{
  "n_layer": 9,
  "d_model": 512,
  "n_head": 8,
  "n_kv_head": 8,
  "head_dim": 64,
  "d_mlp": 2560,
  "vocab_size": 8192,
  "activation": "tanh_gelu",
  "norm": "layernorm",
  "norm_place": "pre",
  "norm_eps": 1e-05,
  "positions": "learned",
  "qk_norm": false,
  "attn_scale": 0.125,
  "bias": "all",
  "tie_embeddings": true,
  "parallel_block": true,
  "init": "normal",
  "init_std_qkv": 0.021,
  "init_std_o": 0.0,
  "init_std_up": 0.021,
  "init_std_down": 0.0,
  "optimizer": "muon_variant",
  "lr": 0.0088,
  "lr_mult_up": 0.641,
  "lr_mult_down": 3.0,
  "beta1": 0.95,
  "lr_head": 0.00349,
  "grad_clip": 1.0,
  "warmup_steps": 200,
  "schedule": "wsd",
  "decay_fraction": 0.747,
  "decay_shape": "linear",
  "final_lr_fraction": 0.0,
  "batch_tokens": [65536, 131072, 196608],
  "seq_len": 2048,
  "doc_mask": true,
  "train_tokens": 887200000,
  "steps": 7551,
  "dataset": "wikipedia_en"
}
Each number is 500 + 50 x the weight over its row's rms, rounded and kept within 0 to 999. Layers, rows and columns count from 0. Numbers have three digits each. The size before them is the row's rms in percent of the matrix's.

# down: layer 6 MLP down (transposed), 2560x512, rms 0.0715, rows 1652-1751, columns 384-447
# up: layer 6 MLP up, 2560x512, rms 0.0684, rows 1653-1752, columns 384-447
down1652 118:518558468423440602575379461515417473543516498368504520473428491466542502538437468615537538431504468452544500502621529559489485476528545562519584547498427441532620459516531392442434477527489551
up1653 104:450516570472423525564486524558541493471461473541528415588436540450488434502494492474483545480437444374495549501469601543530518520574535379550489533467584521449452543574592418522427428551571530
down1653 100:476416509600503450440557522452545580466425593507506540590493573568432475591540484466491531528596516484519526538630564486479465520556507604515408406517467501394499399457558428605534450551463512
up1654 093:569600485563481460505493475385431544578449449477436464535587543576495457492484580496538499526549469444454481394537389511557586470574520458336619547482438505477471448517463567496584459582542561
down1654 093:486480570405476478518569428463436487498486535480516577496581519454472514489512464401519588468510530548570508473473517551434496648455466521596470573472516486364548454500582546491500558479474519
up1655 094:561496479421459463518536574490463461440460535536511508495547419574547498568507564532534513458531531550487530467565440483523486451455522541521452490483571611492425441505489448524447398514524449
down1655 095:506499457430444626664458506468568534488535452490497529463560512583484516545495413414508522494493524535540482535542472547487446607525498563432456469454542581515463486507556509512512450445458516
up1656 098:539492491458521498488502501539438485452514441559501518492450508519607517459438495413531531536555545464503512530488542496491495481477545444494431550364443597542554528485518475516471539522570357
down1656 098:482635575509557502464544489512478453478433504440471559553481521472472544454537533598579452480463511551491415538474491512454454516589511543509477459488492448435485507624476563491449490469429569
up1657 099:471555459515539537494504530485469516507476543520476558459552501499510553502428581533427596498461434427430464553485479531439555546481513485451420452474452456531401514491457459487463451501495537
down1657 101:471530576504519447484402549503559438416563520457537584554540423454455405545502503547479424486525363469505432447538406570490464508579522517528531445486577484431529548553489465500555555471452528
up1658 108:377504573514521450429472507571554469503448439533580582511574466478441516458472498519561467422476476503612476461456543437473495458542502503533474416489608463568529522534472503423538414489541429
down1658 105:495454468540518454544535440521572460540461545486548570462460517530440520403437439453503533509391502448556534542466451498518346476531468550467494495527419488519512495482397487532543405587484576
up1659 101:537495476504571512477475522548497354472603470470458462467545564452513401463493565576501453520510541483525420489526457518510492406620494510511464481452481538582445482429503525388501543501540501
down1659 105:494521477472451467586446470535459466497559485479500471578510468497478545378413546498528551481501408522585509477454480480445476525395449429511497585411496625505498504479440511541488502635556586
up1660 099:544476420503491469525536431452552489432564468409491471544527533528451435499567500433404508477538583545499504437493536465546507473429526419495396506433509486558515501540563541566476599523424558
down1660 090:527461488491541440518528481441574376588568473525502504566434449508507469477554463362570475510463386529597547472431517589497510507438557497574521519533489499501535573399488540504392449477475461
up1661 099:434473546506509499521475547465519504452474476560592541478491579537422571564533474514478479544482486530422483513503410535410438499555487527588439510517522562423464536446490529407459489478567501
down1661 100:570515452559540507543484487496460489509479531542440486566501448454503488511547492497557550547465449496448536495488507520429522450484535504523527550516485538519506496499543498494531433532522483
up1662 097:494473431480480570473524514471501523613458474528483491481498456512524468498440414411507499474475532573458523560476454546597533502508510537537553518456524556454359498475483530539486550430471612
down1662 103:551513475493590495527549583424505537453527545445468468483404441481532597499452509425437413503463497450455519430513439500533457547518459410394483579534415590501523471512488533467492538526542473
up1663 090:505481460476542464529479466526464513534438581571417497409513552429550441521515514486465515424479518481487508570445527506469530470543604498540488464524436402478378478530540522410516472560569607
down1663 106:495484539480484487438540605471567513480485539458579515555460517517445529516446394557534491559481439553504473453518523501501492490435406519527457522450605547494632545436432489599579587445428408
up1664 105:471410415510426486544442447436519483340444484506467487451521463554482495526401500463499507522565493493507442427464446560421601486537449535505449419545527479438482514390479494542534461550463523
down1664 106:542473507491515607494506488499484463539487529487545511585525507561483436458502466446476530556492558473480512396475555425504465459547505424484505511521419532466453502486496438507550589530494554
up1665 103:412509493509559497477550452433517498556562480550549578504487464526492510522474454444467574565544537507527475427515529489478469532585483465462467463485545514464481408514506585458592506507519566
down1665 101:512547523518519515517477415452563400593463485555502493543516525492472499440513490489462510542461553525559533518578399456530514532495509405520492547546521544526477450596473597554582441498565612
up1666 103:480533499554497550569527480482501464539515570466430522456629462564457434502473538444405496558560530487563518544487557455450548590602468527614525459511474457473572524502505560419473481497495561
down1666 097:419492468494385475460517473399498498415478449434501526499609500558566601471545476560572484476561503584435518513479607560448474357522479488499507482535422543501486500540484553546416581486449511
up1667 096:481482539462470419523565414464560508405486547596422482466413476463430506435507502561501541479495494402488419580520431485445522459507575545508448480520619431516474496603459503455560603518479433
down1667 098:520517510481471536385495353493502438539552484449490466490455362534511493485573541451483553530485571520531395529614456484449443461502514561488500517468562457540478499599505524542417443513558432
up1668 105:532452484546467558521516565441442496507368503468466529476460526441522576456567469407485475501454469505480508534416609424530490597488494593473496528497510507454430497491504527481477575541527473
down1668 095:466496509526493433511430517565544505553545500510437472586489570562535563448479476590540517456529475460546410427566523538557474452503443500478632473454520507534498511547505417543531521501610435
up1669 100:360501415489524446525474439502471513432536449566559497482528614546454454503473421408565464475568466444537549502460523481518563544489503501458526424526531589472430527462572445508549459482528562
down1669 096:462423514455587564420531475453525411488488490497492572507492519504590513522530590442469547489473457565487539423522511510565482478382524544535467469443417538449578475424455466454464467421465503
up1670 083:497404513536515451538473490460442562488587546436469595466418587546510529527545517416458460442475460477477501444523531417566519545529618453520545432449505486460503497464558476497532467515523507
down1670 086:489443548444513504464521502530504416508493498583579456554540474508497497466492549550524514468455467451493474474371477466396530510545391494481446484524488630564485483495514491481426543448481480
up1671 104:448524510490489506432469467499595531421426508492550485455582521477470429485534509502511538452552549566442560423409482458437472457497533513525382455486504505543494427494529543452522452473468539
down1671 104:559474625505467415512506425394528461488650510420526480559470474586436485431516491508563504446521509451472563534456575537397487356470506502508457555436430476541415527548509494461453530500561512
up1672 098:372457488527524463407424543513555513425553619486495550499470467617484603415437562548516455549543449428443455535440439475491399583475509513529500512488495515505515525504526486569429506508448440
down1672 096:595541449517466552503429574522451526403510466509462567483455496463524467592365399547558460461526475489430513595423501527484544472391537443476563397565474441480410452451487561425463500499504419
up1673 095:515544446542446510518500452469483535506482496421498516546510535499514459535652540513514555417497499554503500497466460477570461478447503494526490509515466569421443504525550455414440469482603560
down1673 092:546505434428552491488514482432440517475427494606471428454462442385437472553578490496492549422372519468540580488401489450512573454592500465493492497419482546513364435443445474520470572496500506
up1674 105:433428507503514504480480468567504508516556398534487497616435683455481398556489448496531562504514487412517516558525557480372547467514437495524526489397500481534599553553486581570511488429505502
down1674 104:516505442541473508535606394547531439485497454509488444387426516556449523464422420457580571528517574394468476500487615537549502484378548451503540542466439467573505510469461446580491573555393509
up1675 102:515538431501514479565553517463513507532513574489546435488486539480564569477478475511492480525477469501621496509552613545506581478596556469509613443519470451410451569427474498499545575450487504
down1675 099:495556546557416513414463440453525466639534549533458508479538418466480610428515419545478504448372426584514497467521542502450522469512469546462427536561431475444459535475584430469497584559492574
up1676 090:507518570603601291528472545518635444608503439465504486521493528465445522609578519475467430432457526568482509483511441500460533412450458477497457473458513501577587611436490451448498515456486502
down1676 088:550434610345528541595485503414499428506450538428454456487558388507503472589375420457551520464522454496504470458522500515525591597535525419584526488487498484436506529547548544535448484500521498
up1677 105:505490528487539553518444553516414589516513533600395550513462425441471433418428516426479533519578490542504463580497578456594432527500535539619497555479453474494486590517495530512438530519497455
down1677 107:482430429558492527537543427540516481467554511414464575544539432464510430547494510476524478645557516475598496529429495475560523478504481464494477492524519447446474456422515525539543515453520526
up1678 103:446526602358512494463420635500472482479555536498470490509484418579428483502508468479559424529456473515496398450569598461388462453549519517502536425482518552510545488536505505474474492441493463
down1678 093:492489573538474394584510524530561451511523443470534571565454549539510504443522493506526508504491544498492483520507521453489506558555493429443484533450495396433541466464577591420524536574543586
up1679 092:473520494535503504473574462482540493465484488522405519501508430562554462427468518526381422409439496521463539532640404486503450477502433572637492556473498487526484492481524585529393422557454480
down1679 095:545567464482493459549522490516556564508528412565491470515412470611574521451424504423540502520474449423556511458564426554494584551542520567495560508463471502512458466563573598461535494470502369
up1680 096:403467511523472452478495486660551503502521517507534527510482543472508420605497416427413614448559524522458608523600504568499515531558439539538535394458465420519461567534435494572429389555482521
down1680 092:547503471486542565489534529492455548512552428506486545452549542511487452494446547492549477535571484464472414410509469609534415469420496545479499533472544422504513449473501560414496567530516552
up1681 098:493506507508485497510487574530499473467439502542478489544605479438519403463526470480447530462568509488514499507547447475510501508418378478483451498564484462655510531511492467588437472507437473
down1681 095:532506492452508404501516558519492487440533464470544530423531531558519443436562513465557523583456553517454483521488714498485482507503500528482446503514538521430556555459481479488406522536586441
up1682 099:474417572537484548420556440536439540453452476508426528481500429568532430490562508560439483487440464458508523428515414503544461505546527464532485449460552439498475622470523517489556578428561461
down1682 098:509525525543486492534548499473433436548526503504434481465428566476595495486504511517464511543523513479491444509488496531510426469460423490533544434522541525490476476531550441534502519561478552
up1683 093:398494466445522576484490483533488445487505564457536533533481565502515470641557501562467383391466468405495491489543526495477506558575456527550514486443424474487501500520549448439461461566516474
down1683 093:477469580520379451469546565480431516517551442410437521572502460489525513475411497449463560541539438489462540426486529526481382595440446545417525466499498522468468539565500514468468479465591411
up1684 099:497513504419545586465463473546601468458547497487591474440478483495446480446396467507450533541455556443529541531519502416487600506424610456542446366477406519474453354450470612472485475523550571
down1684 100:452550492526414544550599398475527539566409475580548478468461455515485497522487465558435510586405525488530469519442510544467391585556575512453470531555553552548495481486514540404459485562512531
up1685 092:536498494519481509453516608496443552487472488443521508529477458472531517512489467594537421557595465525493550497473499496554507524564476476431549451547573448456523535501500526508514478459526489
down1685 108:489572505551492444624512524500490540490550458477442502468510549383567572431562482521534543473499549445552430526471576472515498572577523540499580555462507472509542513521465509517591428495563486
up1686 094:545474411488514441499457587574532383486598550430404483533552532513510548502495600531557400538518520476450456481501498601551520420529423445460529563436376488477588535545471508490531515482422505
down1686 092:521445507538528551494581513490453485536491499442498507485444465441470455484462540462541439489515549461436499482503555509544503582589437431549437576476550514457488457484584551499431482515537491
up1687 112:518520595479538435545559425514441433458446546538448508509620503487463485502457516577582524539505461500520520521474479541452466500580517487514557483562495487532503557486492537537510519417463446
down1687 118:442509447510556541539461457506460542396442551398560549527530517480457500521494447522508538504476626504542528595423502465462483469512544469526568396511569514508476423422534467467400490497573578
up1688 109:598499545527465394503455521496526561500467474514522435583521515582624430495522557543491438545487535531495398437495509416495557490576483422463533493526476464514517545420526448428547420456474449
down1688 118:539621545527457414612413484440472614506490551491512464520519547546556472480547487468460544514561499555454472525577467534533413451470513442518558515483527602526467526424545517494488460578479501
up1689 103:518479418597482504472430480381419497488505578409510489483484502555560496492497543437457606465507487566460402505504556470472512522514533535573517402500487473529499440583549516485528498515571477
down1689 099:608458532493560481494547519510554601505476573474451531521443541436440527430485455509437434478555468539476477524525434484511478526475548496498559565530527463492557578435481388550510403555556519
up1690 098:588432477440480530442516487412460462568540544505470412628511485581483367519473494528450467507474462493540488490510447440454503485493442538535577455428582511590521534535581460492553508533421458
down1690 111:460459523550449487559430472521501457425536538472496497572456491460473539529427506531618559536444481536516539459492512522562483471563508586472523461514547485514531517546518455474476389506522598
up1691 097:491466594479557506536434504504551559483550534638613411583456547505517496551559514458540539488434445543501501532581538456432512509555410423574506467532546429613479487400446511462521471562414487
down1691 100:483482493398499484467517487509473478551430517585419456457501529483484445484546539514506528485633470475522509480463456553523489512591417501569562512490546495526400596518531489534491506527580417
up1692 098:505471565420516494578435456467415394481578492474471564483499566517508551509497617446542417613516500584530432496508573513460566414484530504551501577512415504562507511455578597446516535577479554
down1692 103:518501523501588426458569489521501570519507482493468435505551450498404524428442445553517507415514460426425511485507475539533428585533478549467421513442516505408490576556427432625540478491472420
up1693 098:487463499509569544476497567493467628476561445449548620617480548488484640486499554475492463449492484548538584489437491517506442522541471519581438427412497551430429463491499459638502477560456502
down1693 094:399424444512463501531517543505450443576480462502477522454488594447504523516540525487492444557529551459544378493552473493523511506504517509459549454493430611559486549507626595511485484494525524
up1694 106:433519517541488475540530481583455521481385509468554551467464480547368565470501491634514509507451504505509510518546460416550496465496527577483539471454522497439501527452463513548551462520472493
down1694 106:453543415473511525590570520499507485559480465461434525523465526483511563470514444510452498441449475453581560467532246488511546461556517448570532541510487538420475539565485406500434552436615425
up1695 125:594458449450523492542603524506486467437403553554541584447490540500462537488496396516547585290505470562665475507495462462532546503532542457485531573377502453456564555443541472508550417540545473
down1695 140:559476530503567483609515529531538361496515495506504499409501540531470572528517482564538533531542452499523479543566487446500505462538390505506529438463478508559618542398593554428459432434541476
up1696 120:482512535545498522546506530529591551463482457448503496460457464556525498573486453475548510452471508512490583463493503545558527537529535495399429488513431453477527504467508454545504584508537483
down1696 097:527575511546522419570503584533557492489531394499495511464574396557544511539575481453581486515515553567454448506436533570513544525544578560548456519498483536475562543410565508502534525464567527
up1697 098:530535484532573472473423475505513474537440471453509554500497505521472591490533393526576518547500488570467464439517471470474496481622440534439474585542414498475523545586609502530546544495504478
down1697 090:510528447430497523565542542469482547404470494502497517449461515534508490495507532512498490441585425551458512465415489539474528513591538470550452456416576491621496520535539337469484522493454552
up1698 099:499404507544444464595490464471443441543512439515604456451555540425529485614533481556528546477496498535459596536568556556482504426493463502569481584530566524574479574541574496506435496478515406
down1698 093:541510509510503483434467431493505557524520470432509511492435457450496455482494420484475509462431445543512486507479466553501503521558483514517527438457555506458515451453487472489559433530502409
up1699 107:483455437477440556511520531507421521554437368549496463549464518481447511496531486464466421404494476521531483462504498509500610511554468523498539460458402456551543414465548503484527559483490434
down1699 120:504450591504476501646519576564436509536498545518484459536561542474472530452508547463521518450462556446577463483560546495460437510497558458465530493536425616519476472430566468512450558518445494
up1700 106:567605481444532519549560421513453540482494566456479452464518540540525493545482521429471620555393473435593422551475498519504458398560472458483477509504426451450547516536487538490482483537499506
down1700 109:507426500515472521591479431452562516507462467537448459499627489456579578521406462444468562524474490470547469476482469531442469476495454562471446525514534495391592562490449562504482503588536511
up1701 100:526544481474491451509481589460472469450512554461547499467449484441382526400537475492455530518427409431476507469526487507478480515568454449530474358586523457493505471398499528445467586438550577
down1701 103:525447492553505526414489482530472503518429500440496467465461542545498515382547545576426483415497505500461407569447519497506537546485475494494469417549491536513617522553514481542501455478540508
up1702 103:456500557472628602443505441587396526456503430512368519474431456581460455419509449505518470521503522496530482501480519537555480498552476541534543489540468505506571524498553487560450386406504511
down1702 100:619533463540460500495580521437561467418468531631440574560560534517466457489523526573558433499526554501484513511441497518441476463596602522504473545521426432443433517507532445504485494514520612
up1703 099:455437421446501527502498413510548453553495522563540565511506506414530578493477423460466554494448571559476583493560503428449539487516570494503420515484415594541480501496412511491423456480584529
down1703 093:507542510482454429448559573509450463505516596475478416543533507517427469537538548509477417525498482520430428519494361540451529484539470529499499481448551456500394469513545549416471429445402565
up1704 101:497488468523524452459583427541522492430449516474484514487518491511554539431509527522478490618535519478472502502458539489572400521478537418584498471478584539476506431396520566491502575565500491
down1704 099:572460496540471524542490536511404493630447418503404437519486474518500552439466410481511402541555532560518574493469478479566378562547443475442495468529520560479590592522497574471459526470523543
up1705 096:547433475558523418514577571568561431443601490450477511544479513487509520547522496489453466517465559519480586566474505522610471501508603498570572469445542456472428576463414499476466495538528549
down1705 091:467488532438414510467484447470453535390523471575518434431533486453439565504566497514476572505495457457495521395471532549518474501568458458500448486453519513534465435519509543522574512503510514
up1706 106:502566465527465480487452466527537456569464550470595557425480404458493426477498448566649468471466509500531571523475463500346465512496538572509430426498583537512494465548487598472555499509546512
down1706 106:544477446539517503558459472449448486541532504473542542456501516400477612536548436466514471459447404548555456509483397464482540513478481549403481509591453542467519454503465631527533513380555489
up1707 098:467541444555525552513474445499585488538570445468630482545519463437574525559497486536524502480486448552588531575475488473555522500475504512565536512525532401462586508609563427554535520473377537
down1707 094:486501504497523542536418541513457506497582525472465438395485440480435442469427513506487540563434393556537364568531573501536504454503527493513534472451507551489599516525522427486487412524504421
up1708 104:460480440514497482481524533543496499488468473525479525519519479446582566544424417572506552516408525412553563388410458572485397444529453546591443450460474583503491534517460508377540502483482558
down1708 103:555471489430497426503593490424429535541513520466521629575476505479453520477491571498483467564493520417556459406570441442508411488529505503486422508561573516482472453559529447495466470513578506
up1709 096:561342403524521449571434574487546486525446502566523591569379438351572560538540461516482441485474497427441479535498560540522499590429492428557528574449502432476510537479489546464470508482481451
down1709 092:503563518413510509454385532503511415600486404535485477411458457443467497523420428556470505573477510440460493491486446613479509457492506484440580464520424589456533484486481432495447480507564531
up1710 086:557547517452457509495400519412425506480554599558515521456528551531490476468538605480530494463488543462386489448549502490417565414515482465496512449563534552453659590565477516611463532423494481
down1710 085:441537471569544536527555527568487384429488545481498589429593482433429547562537538462370555446533460488557511467450520410473504480489511496521404461406473475470417516509580476425532570432583437
up1711 103:471471556571502434408503378554474464557489512523531547459480562494523421548552442499553588528483519481477454473535524531465583506586633599610431446509520464544440553466520452560409488506474558
down1711 096:420470590457429551472535530541495560489491535520478500480473492572444589502492509468546511588405517548446566555465392517542472508468514462561694452492454579475588495537483464482415536516390394
up1712 102:507508452557502498521421491527438539462452478422551591541548454477571516528478425517461556505431475415527509478434396474420435544517495443547485400489504568447503446458480510474485508481546522
down1712 100:422527585534483460603456486497447504570481608516463520411407578445537484509564544569541513490480427495538458625503457577445404501440551502513486500492542518482471533490557548449494559525529616
up1713 104:496602497516497482550498469477515509513378489533493490516517507498536565603466569477432528453495483563520480494471518451503516476598385443497438494451472514484509482529486453428561517467489528
down1713 095:536456505512524533530469466450455571541534467499481482562510418418490491602489550517474439457583400507542517473477419569500471536497533567448607435453522482565506488534461579478453487432559468
up1714 097:524529455517451414481508516471507532482493482497478456546502465524608402455481608416443541469531610487494519414556488466555524513569477563510587469374530601563511436514499465556477433480446519
down1714 106:536494541575513460669478508515572466539541552536395420453528458499585493516558558504576527561535628430503509509529429538519544542530612483455563514447519563559490430483507440431481535505509522
up1715 091:478451530513521499592473454498436576558581495497517503558452446554431489527432490463491461560474477485505500493455476637546485534474407458446436494453487520526352550506386472457487539557549498
down1715 096:582473500435471467539473547538452522449442466469470597539575488473626346502445521495572525442500470433539552536480455496523475508544465508539537518548499502499556503484497491482471552431459536
up1716 096:553534481508457518469630459509504449502502565491456551546471549460574469501495484539470580438499607459573523495528483496535496410417586457556502511485507491470439489461477529457489500612504486
down1716 095:512553436539448413589524563495453451601475450513494596435520457460475555543449433544518526556554511572495495542480525406495469521608457390450506454512477477462504541525566490514433588492498580
up1717 099:568569564515479461516446486479454524481533465531508590480437452600485516466495511439492420479499499490527421508447542449453505480584512540534491611427476583594443587439491505475509434523523554
down1717 098:530527437438483495553498521519545488384492472463483578448507570482464511473505383617524516537492524484472556512549481452448483516505428405465537528422559395414533481448544504527413545361467418
up1718 103:500483511463470551511475395429435508519526486542507500533434437500408486492482471533415531505504474410569494600551480487526488546519513517547456492438519522546523546520457474440496482495556504
down1718 096:526509486535548560545488475487426474467572431467440460545445477505561469423520534493482446575469559515476410512531510497510513502561599646523555427401441481548486562482489463494474473543538552
up1719 099:488481497547467475577494501477511488423552417536472501375547487518445497416523479424483477521501499461516451543469487494491550375407543535458463468534487488545471529406487536476503490416489523
down1719 094:479527584473399428521609514374460512491436503491538498519446497479549525453491515545483496507467478506466543516489489554552545587483496582563500477587465505513483471503551517489411423580497457
up1720 100:523467489548358426431485560465441548504531534445577556544617490512521524601516509543464464418390504463511447500437465501535539431531375542429435563513448485531560455402440438528443542539546491
down1720 102:562451562515504509590488523442460514517534507501504559447469525592485481504501480515404474508507535598563514574559509509519540525460465507454596493469490547587553537437549469546418456546464465
up1721 099:492443487535592557497491448515467500429526475469521432529536404551535410568438475479517420508442600510493485583494446455428418536477467570463460405525479512574445582418537481438504422557520462
down1721 093:559556530427499488523522469486471530533429482588501538428469562536432519487467450504490585561474468503444494464475507471558435537611512532485465487516497448423500488522528575513489480459489573
up1722 101:451457556415566508533392517551490481439531490456413626525521473510485643520437589512454502505563407502561458558490498435550528527476511409582508487517433516446550503489499470518550516573564510
down1722 102:559542499527575610549489462497457481605460549479531504444513500506530523534447539326440519475560530471499480493560521466462459495507522397436438528401431490554562559451413440551423625502515486
up1723 108:569433479540530449554486470552494414486481490437488551408390500459496512532399518481550520411526507530499524493505524438440521569442540563502479557555531534430465516579500592437541456517453446
down1723 110:525568526561455587481471458612456481488502518539460462471487530541478451573515458550467571445503401454418517463506451413424523492477477533466575522549526431507438524417478512496487413533522547
up1724 103:498521446492451496594542472558532523537472491558519506531544517524492535575413531525498597498545512573475528499499515552495534540511505581463538594520483547520466542535439522547496526562482482
down1724 098:443468446451520561448552447494501506490482530438539521527452461525495509553505524519456516566454535461450527480475496534467546529545372489574470513486470471417511522534454513518485433525474523
up1725 128:419479468512516489444460411435494546576482453517563470545566457531440542572458536474493592494567552413424520515553444447532444533579463599573465427507612479503543504470380448378460499508581541
down1725 111:500531505533454518432429520372513505552407518551542446500535446584490576552441507508462598447518580456418471534513511510525386496606428570517528451489603489475544577571475447433544523576631479
up1726 096:515440471521463452494543560473423526529479457586525488631510522506488412478494522496557426480415458575432566455500445495497561530442391441506491392477544567524441490466456444523468501408579446
down1726 092:576448524467532543434491458517532412531377665490537502518535480522524550526564460441433522560526418368427515372466481569490480444433416490458488442423537495511484526470597495534494544575547517
up1727 088:438544650628492450520536473575609447451503513497419517534485398445515518468524460453506431481492460494476517458491590432498530517533477553594508528510498453481548519522536502555471467529549537
down1727 089:583577524423478490573520511484454518606500557519555479465488624417517577473502496467553431498518445529443391581529401553541461533481616392492490499463535572436506490484506508441460465525434566
up1728 101:489538553529425496571507476463532481539568566509532521509584437454515520557491418426520618428561474483556477415459532436544567577511515488502601487525429554563492443621442441395496508511544483
down1728 105:606360406504436449527441424443495491485504381437599406575507532482453404413512429592541500491556586536496516563523475506467476496490492487570465404485613488490519558570453422573491540421481524
up1729 096:479470559445470547434609567413507453547540556612555514488479557439508465516578562581474349542519557577455536529429513491555476581518507568518547524518533525506479527503494467494533499501523505
down1729 093:546511460527439571618539497500519523510442578526485504458557520492419558496463461459466498476464409521397445466475568472387547542469486521592536422391536547340520535527562503531501481479512442
up1730 104:440542478506496427468482472592649478459493541450521577562501541442503512490486401507502512452439522514505577492421514564547591493385527500475545571466437508531494521543485503525376425515593408
down1730 091:491542452531579477459453462419498516566497518456476403431469517490474425501522397484501518511472509492466462494550447394494538485557473441484480532528595539497513520546536416494587508578485529
up1731 128:509553411470497497424613466540582405548560530470519479512556507504479410470547523466509528478496522502524561416450493470500446526449538520516453435503551464440503582461454354455546539473475582
down1731 161:460514502462611555520546497530520479481493521495536548528494458427461465483517453519439509490520502426450455478451518509543487486427493551491451483534501484522421529524495414509609563551443500
up1732 101:480497508459545518496485486436396414519534508435455456553477381566501461471457572509523449516456401568496513452425461579513474382495521533590437513606570528485510488525486466483510502496445487
down1732 096:514504473496408457528555529550505489471478566532524571504418565515514497455530555462514578523589536522515472468578488523494581557442475461445422491513423519593537470496476449502494638493506559
up1733 098:525490495486477517478492556447561467547496543537424548417560527533529529460524525460446434478442471435496527495532486493553502540529591569483565464565577478459539502501517492506509566445452506
down1733 096:404582387525449441510540480443480431433514545466515487405524521531430497460548495621567562516396511532511538452461572489531447490502530545486462477523436455477447430509509450469476563434534468
up1734 105:434496471494552437501469507429483452505523471496576415503619481509489573566505569513429446590488502443568458499519498485372456506442482552537454521482428505482526495457538571428584388495521417
down1734 103:455467501519529414480534426446492519462514533569451491536490512591427504451491527594453426451522464543518577482437465420545491588504406433450480428460538560529498598474520569490601500436498504
up1735 102:466568454490531537563461472504495490394452490510536560502473501496416603579524462540611508465602442467480568475522481559553480522457542418551554511533542567465549516454539458528555462442410492
down1735 099:493482471584471499518505540494470500503524558412475496529556514467441433546488536449529564456545487529444525393575541501552522493512561499555405461482493439484465497538556547445429509534532502
up1736 088:566519568591534481490498434486548497382464482530365465530523545478443406472444448478494410460541498496486467488524550494452465567467453510454544483500422464550393473515428430525493507350450585
down1736 084:488507529436509601579459483485452499556505467526607512464458541512522568474535493519514492502441531558522478478515459539608512522496520475554433548429553438483634463439471501452497539553547482
up1737 098:573536419552482523501437539381521543493532650468508487521507535525590513488500472522385531482448480447499615479572528491606511502509457497478531536530449464621517560486514505488490467519525515
down1737 103:458591540562411548591470573509527508487469475496535508432458488523521491461433543490444443585504480509542549502409534461441564501491515627516591480482473464413480456481473460413390537447554548
up1738 104:486467490452493463492527474473477491387550594455476522494513460564516507575535429475497465644583488526509467517565497506431492534565464498426478509431518470526444459468592523465523482526512488
down1738 105:587539526501556418465558547535587554457530468506564468530424523540574479546593497477516502548431511444426412485512408504468480568472426553498450448541458548573533546462531514433622574533459332
up1739 099:526491525477412538521489474525524507389479338424515559470494439617550464541432526556544478433507480447503427481520504527566502553511510494442501458476540563446475427490454405389577448454434492
down1739 100:485555440631546515527514477517407493487500467465488490551513530528462525486532507519460502520508402455443519474432433429449543438538451527544417511456537502492413526522577567509577567471498539
up1740 092:483527467539531527515538520593551442511499424539492410525559465479535539519444506501477558475491505493467481587416466511477497533656538498472505407591461452445466535544548406414536584550482569
down1740 093:502545485500574572590524418456449536421431457529521487531484488544528494517435442451437473590494504513512442580481412466520478502524503582528469484463471432471494449623404601414409439465468555
up1741 100:545462621458567396616437525545531420461435586479360531552524521387467503505585528452524580562438378556473553611498497573480447517506525448486541572526509477453508587495494602526483492578501553
down1741 100:511360527414566544570522517404451552493395448496488488420437499491541486479506484402489477485461550485455520600431553470404579476481559511464465459577460489495425558552551565511432576433496502
up1742 100:452471518550559603599463409581553411451427549455531442499509509400510508546564542563520426578507548427509451494521412424444403474558456525506493431528540535437527541537461380473527535517554462
down1742 100:543539503563453449458531488516471502539561513452614437541467558518564484481621424389486507449545574460562348492477391431434535481524484447493512422492390470461471455460544482471473540491497555
up1743 087:540350441529517436512525553364511490485560570522544486521419550485433571529546492493448576457489503479466506495401544463486545527507583524523509536568448410444470575491592379442532569555573409
down1743 096:521592530449474548428502374534566489514488452495490562457515467445491508529506519525515411531487488565527538498563409563434440483474447481456543506451505502516545485470492536559477501471421597
up1744 108:499429448435437477473442546452551467469471493457530473400486487411443433525505444445493524499539525501544548535500530478480489503583555519491560473395452542504503576403447501574532563538438543
down1744 114:476411396537434404435458517457546500471535518557491473445437397503505479532498496462521393533548479487587538494529455505525460509527600396474498467544475476550430485522517536431491537522503535
up1745 099:476535515508474426504509555498491560455554487580453459429506469436562423489478582528520570526486476584581528494512542515532406481475593463566575575462527323595509517594415514500542491532416543
down1745 101:475536508628500548491492416589572479470481541550536635468501436514465505522506422514561479536500406533535616560478514442477525518556524463547489433602586498391439384542409576429571407495488492
up1746 100:509482579554525504563459522544485464599458450564483417506523508450409574560468454488444441666528573470497526468455532570485483603561431532531498485476537530470564533522475439463546493425429500
down1746 102:576527531505460534519408444463519469460378447562472525494554534409493487496455479621509575326513432495457539475493511473393566536475486544477436467596506480467516471538459472472528440493416482
up1747 102:470558516435475450466486524586583468426489474538526455479402494460523509614499494482554519463503618451557603526467442594401466607571574492549534466462535464494518440485438524465544456428533498
down1747 105:467507481472549549519392548468425375544562514396506517438525403432543523501496484431460495570430487500456642517529541472492438462565525536481491467470527608429444607519577526500523519518502541
up1748 095:480554511454453427423516523478572479501466467498460427500544446471477559505522476475578530446500451458457539564403480384535453496497599552514454484466515446571428485475550484502438480571489546
down1748 098:527355490465490476468477504479503458519474511561542463472620466500412460492473542539587461464448520548458510476571553359520367537523537506500481401456543495499588430554516545528396435512405447
up1749 096:451462512491466474512466522394474451432375538512426470457506536508504516483489484544481506572394557437491496469348567461480486626487543597440526517451516532453484507453507476466566518497472486
down1749 095:504541496525519462444522461517521568413462531494493462529469468458472522436426469548474527516442512510552567519491490516453475437478484501476493531494498415493470525535550485510543552555518529
up1750 111:623597464465542611481528549462486500489462512436498506517476436523505512491599503466601576525469482393528531549452546540441499494521548528531456549480566465482532595518431442442581512507506514
down1750 109:595570529537593522541473460497485574534467473485574472594496435503362503517553512539516474570519558453543544531520488522467554495477513487510443526465566486463500488524508512451507499549411532
up1751 103:491556487556626485543484531440522490513553442399516445582548438423466535551486519594513481404443485548447492468503502567497501507574505525495424425490473432502443453495526449433515515504557484
down1751 104:442530494519532459422471469508561477429493519491516477546508558593492439476471467582513513493385582530458523477444496490532462401535499507500480438513571470478364501572560471450497501491513410
up1752 100:457457457444423553522475422569429423521470482403494583565466403497560462465530473557513565543638440489519506442396509491446517677423467440469472453478505408575549537599477498489483403506503576